Each number is 128 + 24 x the weight over the matrix's rms, rounded and kept within 0 to 255. Layers, rows and columns count from 0.

# layer 14 attention query, 512x320, rms 0.0624, rows 0-63, columns 128-159
[[105 128 125  86 128 111  97 118 129  89 107 155 165 110 118 109 118  90 112 114 158 165 118  58 109 140 120 123 149 112 122 146]
 [140 117 115 138 131 126 126 112 115 128 157 158 147 105 152 136 114 132 112 111 163 154 128 132 122  41 130 163 135 133 153 137]
 [125 103 117  98 140 169 133 164 184 133 169 186 130 158 123 141 104 139 118 131 116 165 111  72  77  42 137 102 159 120 138 142]
 [110 142 129 118  90 138  58 125 127 108 119  71 103  94 157 100 143 118  99 130 121 119  76 145 127 148 158 124 124 157 110 162]
 [141 174  97  91 115 146 126  83 125 132 139 104 135 124 162 122 153 137 115 112 101 135 166 173 150 171 117  97  67 138  77 125]
 [176 148 154 103 173 133 135 112  56 153 123 113 146 155 190 167 107 139 125 160 127 176  84 148 133 122 112 137  98 119 147 151]
 [108 122 142 115 100 147 106 134  95 148 134 112 141 145 130 155 109 140 133 142 124 109 125 180 134 143 171 105  89  99 172 122]
 [150 180 134  95 146 103 115  91 141 115 137 110 142 111  88 138 100 151 127  82 143 100 125 155 110 138 129 130 166  54 140 102]
 [186 122 188 103 150 123 136 151 177 128 168  78 154 112 102 132  93  78 186 111  33 125 162 150 160 163  69 144 117 150 155 129]
 [119 104 146 133 175 169 121 141  55 143 160 150 124 113 132 121  90 131 111 158 164 123 166 106 145 142 111 101  96 100 136 140]
 [121 101 132 172 114 129  71 140 115 143 100 122 124 121 131 175 119 175  75  98 128 186 157 138 150 121 134  89  85  95 136 127]
 [134 119 148 123 164 106 109 136 136 119 172 139 131  86 100 103 136 131 189 113 141  83 122 121 150 148  85 141 143 129 110 150]
 [136 143 126 149  96 144 111 114 125 144 145 108 115 140  94 115  84 146  86  98 109 105  89  69 146 156 184 131 133 167 139 120]
 [ 79  91 126 128 147 121 120 137 167 141 151 158 140 140 107 172 139  94 131  92 144 156 151 104  86  92 121 167 137 107 133 112]
 [156 106 155 151 139 126  98 151 141 147 155 175 108 119 175 137 142  73 154 105 138  77 145 108 159 115 120 151 164 188 104 145]
 [151 139 124 134 140  60 179  77 143 103 109 105 118 115 106 138  51 140 139 139 143 134 133 124 160 109 160 114 163  83 143 139]
 [ 87 109 131 124  72 130 129 156 172 119 102 132 131  83 167 154 128 130 132 150 102 142 158 136 125  98 121 187 138 139 179 137]
 [114 104 186 108 130 129 141  83 143 147 109 146 125 126 115 118 165  92 145 102 117 110 111 122 101  98 136 160 150 125 141 133]
 [118  90 136  80  89 164 134 158 173 139 134 185 119 152 106 157  95 155 146 138 101 132 143  81 133 137 104 168 121 102 142 175]
 [201 164 163 133  96 109 146 119 227  95 131 106 138  85 163 122  70 108 126 111  70 151 106 140  82 126  78 113 132 128  77 136]
 [146 121 138 135 123 126 135 125 123 126 133 143 116 145 132 164  88 157  96 176 104 160 158 131 122 115 102 121 131 122 132  91]
 [136  90 128 149 112 141 121 156 150 180  75 208 112 134 134 105 131 124 138  42 145 141  91 125 113 144 147 134 152 162  91 148]
 [130  84 109  74 137 152 132 162 128 143 120 133 135 129 177 141 122  83 161  63 148  99 103 148 151 168 143 147 150 178 153 149]
 [160 104 133 104 128 128 166 180 124 175  82 166 130 123  99  97 108 104 167 101 111  97 135 135 157 179 113 110 115 144 157 156]
 [161 143 120 146 159 133 132 107 120 145 152 134 110 164 116 153 103 123 143 164 174 140  90 123 125 117 125 127 155 166 134 111]
 [131 149 103 120 146 139  71 116 151 117 195 113 156 138 157 128 121 146  98 127 106  97 120 124 126 195 103  92 131 145 153 141]
 [159 127 138 139 123 159 105 124 168 179 155 106 145  74 124 130  70 129 147 105 136 173 112 104 140 134  75  90 131 137 171 118]
 [152 154 142 149 163 136  99 105 124 135  91 107 150 121 147 152 143 106 150 134 159 108 118 106 136 141 122 160 149 137  98 191]
 [ 96 116 148 164 102 126  98  93 158  77 123 167 113 108 122 146  99 174 138 105 119 149  97  96  95 154 125 135 116  91 157 155]
 [116 182  63 150 147 169 157 130  74 175 103 108 159 116 115 170 143 124 131 137 127 105 128 172 125  91 177 101 106  41 172 178]
 [ 57  94 167 188  84 109  78 101 104 141 107 144 103 138  97 136 138 130 134  79 119 141 121 131  90  76 127 147 132  87 102 119]
 [117 159  86 147 106 112 168  84 148  58 160 126 129 125 191 117 117 104 109 148 102  83 196  94  99  92 108 133 137 105 130 133]
 [116 134 133  90 145 126 174 158  68 105  73 153 154  87 109 131 125 140  94 109 118 109 118 143 136 157  94 104 111  89 146 133]
 [141 138 107 158  84 144 127  90 118 148 129 165 131 134 160 123 118 147 130 135  79 109 139  64 114  97 100 174 148 162 100 161]
 [184 109 150 115 135 146 160 116 112 132  95 195 150 118 128 147 146 147 105 119 159 191 130 144 172 127 182 119  53  95 149 125]
 [131  92 119 112 112 158 142  73 207 150  91 154 116 187 156 160 146 135  81  76 119 162 136 139 131 184 160 116 146 122  98 115]
 [161 145 132 148 133 108 126 145  67 126  77 106 111 129  89  95 105 116 109 121 120  80 130 138 153 138 148 116 119  71 117 144]
 [145 149 154 105 137 169 167  95 125 157 198 182 149 152 171 159 153 112 122 106  97 167 132 152 125 154 164 141  80 137 173 141]
 [122 120 153 158 145 139 135 119 121 125 141 123 115 115 167 147 154 165 134 116 156  95 128 164 159 127 130 123 134 142 137 124]
 [ 61 113 129 143 169  85  69 133 149 121 136 144 121 111 127 138 172  81 157  95 112 114 178  94 126 155  77 126 171 132  57 117]
 [111 146 111 121 122 125 145 120 136 100 133 117 159 138 167 162 126 157 129 123 107  80  90 138 133 128 117 129 139 133 148 118]
 [ 89 130 171 108  66 149 127 138 191 142  99 136 127 133 167 138 120 120 138 165 126 134 129 149  97 116 145 133 162  95 144 112]
 [159 128 138 154 152 101 158 150 198 149 120 156 147 157 109 110 165 143 114  92 144 119 108 105 133 157 142 127 131 152 126 108]
 [132 133  97 125  88  96  85 147 160 145 105 107 115 114 117 123  80 103 147 168 136 167 181 152 109 144 118 116 159 122 121 139]
 [123 115 110 110  85 144 116 145 162 110  92 151 129 109 150 140 116  74 121 129 127 208 123  47 104  91 131 163  94  84 170 138]
 [151 142 179 127 139 150 137  97 106 139 191  93 123 125 117 113 125 140 160 113  94 128 116 115 141 163 117 122  58 136 149 129]
 [173 113 147 115 154 133  84 121 136  91 184 120 128 150 177 136  85 171  49  89 100 133 119 123 133 132 123  88 106 126 118 118]
 [162 138 137 136 163 159 169 111 115 125  86 150 136  90  77  95 139  34 119 103 141 141 105 158  97 124 138  87 116 130  95 120]
 [103 165 120  93 124 133  97 116  97 110 155  77 133 130 139 168 135 140 117 178  99 157 138  86 105 115 104 139 102 104 168  95]
 [130  96 122 134 112  76 134 135 132 172 101 147 117  72  98 124 108  77 136 129 110 128 105  97 144 152 112 162 128 127 117 142]
 [127  66 141 147 147 164 110 110  97 214 119 159 120 130  99 118 183 108  89 108 139 134 108 183 166 173 151 131 102 161 129 110]
 [108 114 109 111 191 118 167 141 118 165 156 166  94 162 102 122 149  87 131 170 151 133 132 210 116 164 126 109 152 100  99  88]
 [151 125 152 122 114  96 142  61 172 128 106 111 131 131  88 117 138 101 145 114  92 124 138 154 133 156 105 140 136 130 134 117]
 [132 112 121 122  79 127 134 102  46  93  83 131 139  75 164 114 120 129 147 154 174 104 165 137 153 111 145 134 179 132 169 152]
 [156 119  61 122 124  93 129 140 122  62 117 121 127 186  82 146 156 132 108  86 149 129 116 142 191 128 118 139 126 160  73 116]
 [132 165 147 107 167 100 104 117  95  89 176  70 156 126 170 131  95 145 141 152 113  56 159 168 101 133  83 111 141 140  95 130]
 [ 78 155  73 102  93 129 134  98 142 106 151 116 151 102 102  97 171 135 140 122 136 133 135  78 145 118 155 141  97  46 138 171]
 [ 96 122 111 118  99 122 164 152 101 119  64 148 120 140  72  88 136 110  99 113 111 123 140  86  65 106 106 114 108 121 127  81]
 [112  88 150 175 105 144 134 159 123 152 112 164 140 132 139 119  98 133 124 101 102  65 166 160 125 118 152 117 118 142 183 113]
 [119 150  86 133 130 136 134 129  84 135 139 154  97 123 146 147 121 126 147 160 130 131 124 111 110 119  76 126 137 128 115 111]
 [139 101 207 167 134 158 130 170  81 127  95 144 139  78 108 109 151  95 138  71 154  70 138 133 189 169 111 150 104 188 129 105]
 [128 117 138 103 157 136 191  91 136 126 154 130 150 128  94 120 170 118 159  75 106  69 145 135 147 135  73 109 125 132 103 126]
 [145 125  87 126 134 105  96 112 179  69 194 119 138 142 157 151 111 150 117  85 111 155 153 108 135 112  94 175 132 130  87 101]
 [173 167 156 132 170 133 120 128 107 130  86 128 140 127 116  96 152  76 178 104 147 103 141 144  97 156  79 136 148 138  91 179]]
# layer 14 attention key, 512x320, rms 0.0589, rows 0-63, columns 128-159
[[105 162 127 101 148 174 152 119 140 123 106 106 161  87 120 137  92 144  79 156 140 151  93  46 106 122 120 118 112 127  59 154]
 [116 121 142 144 120 127 147 127 112 161 129 167  82 105 178  89 156 113 150 127 156 120  99  98 128 104 112 148 114 129 141 128]
 [122 104 155 121 151 186 111 119  80 104 182 195 215 123 116 207 144 115 129 130 151 118 166 107  69  71 149  93 118 129 112 129]
 [131 118 108 112  82 117  65 135  98 102 147  96 105  79 130 159 129 132 111 142  62 113  84 133 162 164  96 156 144 110 159 137]
 [ 59 135  76 139 132 121  96 158 145  79 163 114 108 120 131 111 168 117 120 160 159 126 133 141 148 176 114 188 107  93  97 145]
 [147  90 174  90 155 111 135 135 119 178 110 124 117 138 137 112 133 141 142 101 107 202  90 180 176 132  82 100 178 147 201 149]
 [123 119 124  95 123 168 115 145 135 160 118  96 178 113 129 156 150 128 115 142 109 113 121 159 146  87 139 148 166 114 128 145]
 [186 185 172  86 115 147 186 105 110 164  97 136 133 107  88 132 105 202 164 118 105  93 101 106 125 132 182 134 136 105 135  89]
 [133 171 165 123 126 147 150 140 134 118 125 115  93 174 138 107  67 110 161  92 114 104 184 152 107 187 118 108 125 174 125 160]
 [112  53 114 104 150 129  92 138  70 126 152 141 139 108 131 148 119 141 165 129 137 108 115 110 110 128 113 130 129 150 154 122]
 [ 90 104 138 134  57 108  76  99  92 146 136 155  96 147 161  99 108  66 111 139 115 141 145 109  81 177 124 144 100 145 158  66]
 [137 131 161 165 144 114 118 140 125 110 122 115 134  88 114 129 111 135 180 112 128 116 170 111 147 128  82 112 165 146 100 171]
 [135 133  93 120 126 128 132 126 134 138 138 120 118 116 107 130 149 136  38 104 115 178 100 132 174 123 125 163 160 146 120 138]
 [130 134 143 144 132 141 118 100 139 156 149 156 119 129 123 139 156 126  99 112 165 169 107 107 105 130 118 133 141 151 120 159]
 [149 128 159 123 144 105 104 144 103  98 113 159  43 153 172 141 115 102 156 141 137 123 111  98 122 137 117 160 137 160 123 126]
 [132 146 100 112 171  98 138  58 129 126 138 128 164 124 124 163  94 126 108 123  95  88 159 124 101 148 109  72 151 118  73 112]
 [125 126 151 106 110 106  82 129 122 131 124  74 119 112 167 195 121  76 118 134 101 169 163 138 112 106 148 161 130 126 124 112]
 [ 96 138 128 169 129 131 106 111 182 103  93 135  94 109  92 147 149 140 109  97 149 120 148 126 132 116 145 167 157 120 113 134]
 [132  83 113 104 119 129 115 143 109  82 166 125  96 142  93 146 136 112  79 166 110 158 134 136 126 148 119  93 149 124 145 127]
 [147 152 226 171 111 134 130 135 126 138 127 124  90  77 143 154 131 127 125 108 120 146 125 123  51 127 115 134 100 130  73 133]
 [122 119 141 110 137 141 149 149 164 129 122 128 181 149 106 158 121 107  79 143 140 158 148 131 148 112 129 118 162 114 122 116]
 [117 111 151 154 134 119 121 106 100 105 141 131  94 142 126 120 134 152 149 100 138 142 148 125  78 152 130 130 112 139 133 126]
 [171 119 128  87 125 120 121 111  88 124 125 139 105 132 184  95 103 155 161 115  79 151  38 137 164 139  91 188 127 160 149 155]
 [159 127 146 140 171 117 121 128 101 159  88 118 134 149 150 140  98 114 182 109 141 127 133 140 155 109 131 101  77 129 192 169]
 [203 146 117 135 159 106 142  86 119  95 119 139 173 174 124 177 166 130 174 140 109 196 115 110 149 117 111 104 191 164 111 124]
 [163 159 141  72 139 103  94 164  87 131 132  93 116 153 157 127  81 163 128 128 122 132 118 129 142 161 149 113 140 106 106  99]
 [159 123 131 106 143 148 127 150 118 133 113 131 171 133 143 168  84 175 156  89 139 153 146 116 106 123 112  83 109 154  81 159]
 [165 105 138 124 139  82 116 135  79 124 114 104  97 149 146 122 137 126 131 114 139 133  91 105 108 151 135 104 132 148 153 141]
 [122 133 126 155 167  98 128 120 141  67 148 149 134  85 125 157  95 170 104  97 106 176 116 123 119 144  92 138  79  71 120 140]
 [105 104 112 107 130 156 128 110  93 165 135 117 168 105 179 163 143 132 171 157 125 110 148  82 137 112 151 120 129 133 133 138]
 [ 60 118 166 238  94 155  79 110 119 126 122 119 110 134 125 145 142  86 109 130 117 136 112  65  92 108 177 149 124  99  81 120]
 [112 160  92  72 111 142 173 132 135 124 101 198 115 135 157 135 122 127  58 110 145  72 154 130 127 166  93 137  71 127 112 105]
 [132 169  99  97 142 113 158 126 151 147  98 106 117 104 149 121  65 161  90 127 115 144 127 139 123 187 107 148 101  67 110 143]
 [134  97 114 133 125  99 102 122 132 157 109 142 128 103 127 164 138  90  81  58  93 146 136 111 131  79 138 135 165 157 139 111]
 [107 104 105  94  88 186 171  90 179 161  99 147 127 134 112 148 150 161 137 119 135 123 121 175 122 121 138 101  90 106 132 136]
 [121  94 151  76 124 158 158 106 127 159 138 162 142 142 124 149 124  87  75 133 122 134 117 145 168 149 148 117  87 117  65 119]
 [104 144  73 141 123 117 165 112 142 107  92 148  57 112 147  84 122 137 122 133 130 113 105 122 142 125 102 107  94  99 111 146]
 [134 151 144 147 122 177 157 144 107 155 150 138 133 106 145  90 131 149 160 100 106 160 114 173 134 155 186 164 124 131 190 148]
 [116 129 159 116 131  92  94 122 126  94 139 124  72 163 136  80 129 157 155 110 157  68 153 131  86 127 140 116 143 136 156  97]
 [ 97 120 107 150 156 119 104 108 115  33 119 105 130 128 106 101  90 132 167 161 127  87 186  82 114 168 163 145 110 131  71 119]
 [120  99 139 121 162 123 123 118 112 118 122 154 160 141 124 132 124 189 142 121 104 103 106 151 193 113 142 127 159 111 155 124]
 [102 160 161  98  90 169  89 136 157 127  98 100 132 114  91 163 140 111 131 202 127  95 163 135 105 113 117  91 158 127  95  93]
 [156 120 158 161 127  74 121 129 136 155  95 114  53 164 126  75 131 142 160 134 133 147 140 136 128 139 151 129  86  97 165 102]
 [125 125 139 115 106 106 132 153 142 126 133 115 255 112 108 154  93  88 101 127 110 117 167 122  72  68 120  96 164 131  68 145]
 [116 124 106 105  96 170 147 134 128 118 128 136 138 110 119  65  88 120  87 110 112 212  89 103 120 125 158 132 105 135 140 137]
 [117 137 126  87 133 143 137 143 141 128 147 125 176 125 144 152 120 159 135  95  74 124 142 127 139 141 121 147 155 153 128 152]
 [148 137 146  90 122 117  92 144  97 177 146 149  45 162 184 117  96  95 136 111 123 109 114 151 114 134  95 133 117  94  97  97]
 [145  99 131 145 129 141 151 120 140 113 145 157  87 117 122 140 118 115 152 106 160 132  93 157 123 138 118 115 105 116 149 108]
 [128 123 123  98 124 147 148 146 144 137 120 127 205 116 107 159 130 119  94 121 112 181 106 131 153 113 135 140 152 102 117 127]
 [128  99 139 126 114 144 134 136 147 164  74 118 207  69 120 181 136 104  84 118  95  93 118  82 109 115 119 149 138 108 148 116]
 [107  98 139 120 130 131 134 106 102 167 134 119  77 156 157 129 113 110 162 148 152 109 110 126 152 158 140 154 112 156 131 119]
 [125 119 113 173 170  74 108  74 124 104 158 139  86 155  86 102 123 130 178 155 134 139 143 169 156 184 120 154 192  85 135 114]
 [130 145 121 138 131  81 120  95 132 172 159 128 155 114  92 182 136  95  97  88 100 123 144 139  96 127 154 128 170 166  84  92]
 [151 133  73  99 122 100 129 167 132  87  99 108  87 134 172 189 154 117 150 133 148  88 105 117 109 115  75 159 167  81 138 148]
 [146  94 136 121 126 115 145 139 145 104 142 121  88 186 111 142 156 121 110  89 135 179  59  96 125 172  98 123 144 147 123  74]
 [132 165 116 113 160  85  80 118 112  43 160 120 138 137 183 138  84 159 138 134 143  44 145 188 120 162  93 135 130 144 152 104]
 [ 85 157  33 100 106 108 125 127  91 163 164 115  87  66  57 114 137 125 131 106 123 138 143  99 104 148 162 153  86  72 102 129]
 [101 121  95 108 136 133 156 141 151 140 110 110 152 135  89 124  85 101  80 102  98 160 139 131 127  85 209 110 120  74  95 110]
 [108 109 148 174  82 138  89 137 115 187 104 121  43 158 145  47 113 115 115 138 134  95 129 159 129 143 127 128 111 115 172 114]
 [118 116 100 158 131 133 141 129 130 136 143 175 201 101  98 138 114 144  92 120 130 172 125 132 128  91 107 152 158 141 111 141]
 [ 81 128 143 143 122 135  98 130 130 133  96 134 104 120 117 101 162 139 135 107 191 172 125 142 159 157 109 191 122 160  76 118]
 [114 142 111 120 146  64 122 147  74 124 148 179 135 183  83 145 144 148 179 111 137 127  98 112 178 109 145 157 120 132 109  79]
 [138 131 103 112 134 175 151 130 129  59 151 140 154 143 103 131 148 138 115  88  92 117 174 131 140 171 110 118 103 138  57  88]
 [191 139 127 106 131  97 113 135 134 115 116  99 136 145 146 142 151 149 178 116 131 128 100 121 136 138 105 112 155 156 133 118]]
# layer 14 attention value, 512x320, rms 0.0445, rows 0-35, columns 128-159
[[143 104 118 126 108 124 143 112  97 141 158 136 132  96 107 118 115  86 128 121 139 113 167 110  93 160  76 104  91 151 159 214]
 [105 140 151  95 115 127  98 135 152 126 141 140 133 118 166 121 117 150 140 192 125 151 147 114 144 165 163 127 167 108 136 114]
 [108 122 117  72 146 115  89 142 133 127 137  85 139 123 167 112 157 125  95 133 113 147 119 145 143 128  98 164 103  96 151 123]
 [104 179  89 141  99  88 132 136 152 172 116 152 141  96 150 136 116 119 109 128  84  93 136  96 166  98 153 146 168 133 119 120]
 [100 110 140 142  98 127 110 102 120 154 113 157 140 130 143 131  60 147 122 128 182 126 116 107 145 142 103 162 181 165 115 105]
 [108 114  88 115 131 139 142 126 104 127 143 133 114 137 141 135 149 120 126 133 119  93 103 105 149 173 150 134 137  84 115 101]
 [121  40  89 138 114  99 195 131 116 102 100 119 138  99 169 104 154 107 114 126 152 140 179 136 122 118 148 112 111 143 115 115]
 [116 158 119  92 128 120 159 133 162 139 139 134 166 133 131 115  81 143 119 147 146 171 109 132 143  65 119 155 124 132  96 157]
 [155 102 136 132 137 125 147 117 147 130 112 186 133 113 105 154 112 123 116 131 111 162 146 130 133 118 132 176 109 169 133 155]
 [102 158 128 105 169  89 128 140 158 142 145 121 126 142 139 150 131  93 114 162  94 178 133 138 146  95 162 120 109  89 136  84]
 [126  94 157 124 114 161 151 135 158  97 115 144  99 118 183 104 156 109 122 129 193 117 110 124 144 155 104 126 152 135 175 109]
 [102 114 108 157 120 105  87 150 115 114 149 131 153 162 111 101 119 158 134  91 109 122 102  94 141 104 144 112 104 160 155 166]
 [112 184 114 162 133 142 117 131 132 131  94 165 135 117 111 120  87 188 121  78  83 126 116 126 155 140 144 128  99  88  97 136]
 [142 112 167 123 151 124 157 168 133 157 176 134 106 157 126 103 106 146 156 124 130 121  97 137 160  99 160 104 109 155 159 123]
 [140 121 141 148 124 143 134 131 139 171 138 138 152 169 138 136  92 174 148  91 117  93 134 146 122 107 171 119 106 131 154 112]
 [117 152 106 113 112 146  94 125 167 117 103 147 150 100 117 107 135 126 124 166 145 155 110 116 161 139 108 108 145 114 127 123]
 [113  84 133 153 152 121 140 134 104 144 110 129 100 104 107 162 140 130 134 135 157 122 183 138 173 138 122 151 121 204 124 120]
 [ 89 143  99 113 108 138 118 148  42 122 163 138 135 165  98 151 102 196  94 127 160 111 139 155 183 112 170 118 105 107 144  93]
 [106 115 176 112 128 130 148 144 106  93 151 138 115 106 161 143 120 114 121 168  50 118 168 125 135 121 174 120 149 114 166 153]
 [162 132 141 170 127 119 163  65 146 109 140 154 131  87 129  96 162 125  98 120 125 153  89  92 132  77 109 140 117 133 114 156]
 [133 140 152 131 132 118 115  96 111 117 158 124 103 153 121  88 176  91 169 148 114 180 117 113 117 120 130 125 140  71 102  94]
 [139  81 110 146 154 100 144 104 132 127 133 143 138 108 124 151 135 126 159 131 122 142 121 160 120  91 156 147 118 143 123 168]
 [126 117 117 148  98  88 154 110  97 133 168 139  91 102  81 134 101 142  93  94  99  94 135 117 175 144  75 166 125 121 105 127]
 [100 139 106  60 147 145 101 116 133 140 180 131 156 100 109 119 126 153 115  89  86 139 172 138 152 146  80 134  91 125 142 146]
 [141 203 119 122  82  96 110  57 132 125 131 142 100 126 122  89 139  96  99 145 147  82 188  88 164 150 109  78 126 155 120 153]
 [106 149 138 165 127  89 108 136 111 141 169 138 126 122 160 147 110 139  95 146  59  92 155 110  96 156 103 106 182 139 140  98]
 [129 126 125 134 109 120 171 115 145 121 149 123 139 137 126 100 143 104 144 124 133 135 116  75 127 124 149 103 122 152 134 153]
 [137 172  99 151 103  76 113 142 170 140  88 173 112 126 115 130 125  79 167 111 140 156  81 126 102 117 106 146 103  73  73 129]
 [143 163  95 128 140 127 143 127 127 156 124 120 130 101 125 127 186 168 130  96 136 130 164 147 193 146 124 130  99 148 160 108]
 [147 145 172  64 151 131 101 102 146 104 157 123 108 119 183 172  94 128 148 152  63 193 137 153 177 119 129 140 157 150 151 139]
 [139  94 164 144 132 129 171 117 115 132 162 103 124 137  90 151 127 134 110 106 114 129 111 109 103 170 111 151 129 129 124 120]
 [114 137 122  98 178 150  73 174 191 127 153 126 115 166 135 158 142 115 149  42 143 133  99 148 139 115 107 134 142 126  77 162]
 [109 151 118 116 123  95 131 132 174 137  97 146 142 152 125 128 138 120 130 143 131 144 128 107 116 100 141 150 127 168  92 143]
 [119  39 166 111 170 139 135 176  92  78 147 119 129 103 116 116 100 136 139 101 165 129 123 142 131  89 131 136  97 143 138 118]
 [106 143  94 144 170 111  98 108 113 123 135 166 130 113 128 161 119  91 121 135 115  81 117 102 195 146 111 168 108 163 157 109]
 [158  67 154 157 127 146 135  83 128 160 135 139 127 110 113 151 126 128 151 167 188 134 125 156 129 130 153 121 111 123 150 106]]
# layer 14 attention output (transposed), 512x320, rms 0.0746, rows 0-35, columns 128-159
[[121 160 129  85 141 116 153 117 140 132  89 105 166 106 122 133 155 178  97 145 126 147  54 134 152 170 124 174 136 155 126  42]
 [149 118  96 133 118 126 125 123 114 147 107 155  86 151 114 140 118 112  98 116 104 119 126 106 155 128  82 147  99  85 158 146]
 [137 100 176 137 135 122 138 121 117 144 132 144 109 132 129 174  96 145 129  92 111 104 161 125 122 172 142 138 163 116 122 126]
 [109 122 119 142 116 102 109  99  76 128 131  69 142 140 126 130 119 134 118 149 117 171 130 129 140 155 116 112 124 104 159  98]
 [102  97 112 127 131 118 130 127  89 124  99  72 125 126 101 115 153  94 126 131 133 152 197 107 135  99 110  80 106 101 141 138]
 [ 87 162 157 130 117 144 124 131 146 142 114 121  90 148 158 111  65 129 144 135 119  83 135 182 125 107  87  98 125 124 127 147]
 [118 192 184 127 118 170 133 107 125 137 139  91 129 130  80 106 143 133 120 119 132 124  70 158 142 104 133 126 108 147  86 132]
 [151 111 160 111 157 139 128 122  84 129 157 125  75 134  93 142 178 144 140 129 124 110 145 143 130 151 126 128 150 108 150 127]
 [139  97  86 106 118 133 153 100 128  89 124 121 122 129 168  97 149 148 149 137 155 116 120 154  77 130 133 102 120 135  93 127]
 [170  73 138 146  75 118 107 153 145 104 118 118  99  81 144 126 134 142 127 101 135 101 132 139 128 165  41 142 102 147 127 146]
 [116 116 100 157 115 130 114 108 157 133 127  99 174 121 109 140  85 154 156 160 112 118 161 145 124 124 162 133 155  85 113 116]
 [178 148 122 109 125 145 132 135 112 132 103 150 137  80 131 165 121  96  88 151 163 154 151 123  98 129  68 143 123 132 138 113]
 [111  70 151 133 114 170 121 138 127 139 203 140 151 173 148 167 136 110 158 144 113 148 121 127 126  95 105 123 162 101 161 148]
 [ 73 133 108 129  75 179  88 123 121 118  82 115 156 113 135 147 111  81 115 152 137 101 157  99  92 162 116 148 152 135  55 121]
 [112  93 102 126 131 121 141 141 125 132 134 116 153 173 136 141 141 114 106 165 181 152 123 110 139 170 107 163 185 163 128 133]
 [166 104 124 161 114 105 135 137 101 133 137 112  80 141 166 163 148 147 148 103 118 174 156 140 121 154 109 146 138 136 140 121]
 [133 204 134 111 109 117 126 137 148 107 121 167 159 111 117 166 131 158 110 134 165 120 102 121 129 105  87 139 168  99 108 161]
 [130  93 132 141 158 127 118 142 171 118 140 100 126  91 125 152 134  82 142 129 113 128 145  69  97 155 107 138 139 116 131 104]
 [125 113  87 194 119 117 139  96 116 171 151 131 181 148  98 142  96 119 126 155 167 140  87 157 134 168 117 150  76 109  91  94]
 [150 116 119  96 131 176 120 195 134 106  71  93  99 136 168 109 142 128 158 114 150 122 104 211 112 119 172  97  62 111 100 122]
 [135 109 143 115 159 199 144 133 101 116 145 129 105 148 170 114 110 117 136 123 147 109 156 131 157 144 117 138 142 141  99 172]
 [138 140 146 108 123 178 147  94  76 115 138  94 100 168 102 124 120  95 107 166 118  83 115 133  87 148 106 126 104  91 157 113]
 [104 154 122 119 167 135 126 104 120 141 123 114 183 144 129 108 127 140 138 158 110 148  75 122  95 115 133 111 144 138 106 169]
 [180  88 168 118 142  97 136 169  94 115  89 148  99 181 171 118 142 121 107  92 137 129 142 128 110 104 132  80  51 124 163 135]
 [131  98 125 134 132  71 139 162 147 126  94  69 137 132 134 171 119 187 119 133 152 124  75 130 132 122 136 134 132 143 104 105]
 [113 140 128 156 114  59 161 129 141 166 125  98 122 141  96 120 113 103  93 141 138 151 114 112 149  97 145 134  66 158 116 117]
 [149 163  92 116 142 163 130 161 122 121 103 129 206 115  80 103 120 121 104 125  99 141 105 162 115 133 143 143 113 115 160 156]
 [131 121 141  79 121 197 163 152 113 116 121 170 136 143 143 137 131 148 106 126 106 100 168 127 166 114 154 114 156 161 168 152]
 [165 130 151 113 129 134 108 142 137 106 107 159 114 111 109 137 106 107 132 114 111 119 137 112 102  98 144 109 134 134 130 112]
 [ 99 119 121 151 142  91 151 156  97 112 100 121 122 149 148 151 119 135 116  99 168 100 121 149 141 156 121 130  94  65 115 155]
 [ 84 147  97 135 164 128 124 151  91 126 112 155 132 140 183 102 120 126 178 108  95 132 132 157 172 124 138  89  83 159 135 118]
 [131 128 146  99 133 151 176 114 137  70 123 165 127 155 140 107 113 167 147 158  85  96 152 124 112 159 133 123 176 134 170 109]
 [154 140 157 108  99 162 115 128 139 103 123 106 109 126 136 151 135 151 114 158 154 125 129 152 115 122 158  91 126 114 134 174]
 [176 165  95 154 103 162 136 135 118 146 117 163 130 125 106 140 158 105 129 123 124  90 111 147  71 150 127 125  69 110 112 148]
 [107  72  96 174 111 123 139 132 141 169 102 123 114 113 126  91 114 124 102 119 127 110 215 170 148 117 153  93 117 110 142 123]
 [119 131 114  99  83 126 119 126 127  86 138 140 115 168 114 145  91 110  83 158 117  72 140  91  91 138 149 136 150  83 169 181]]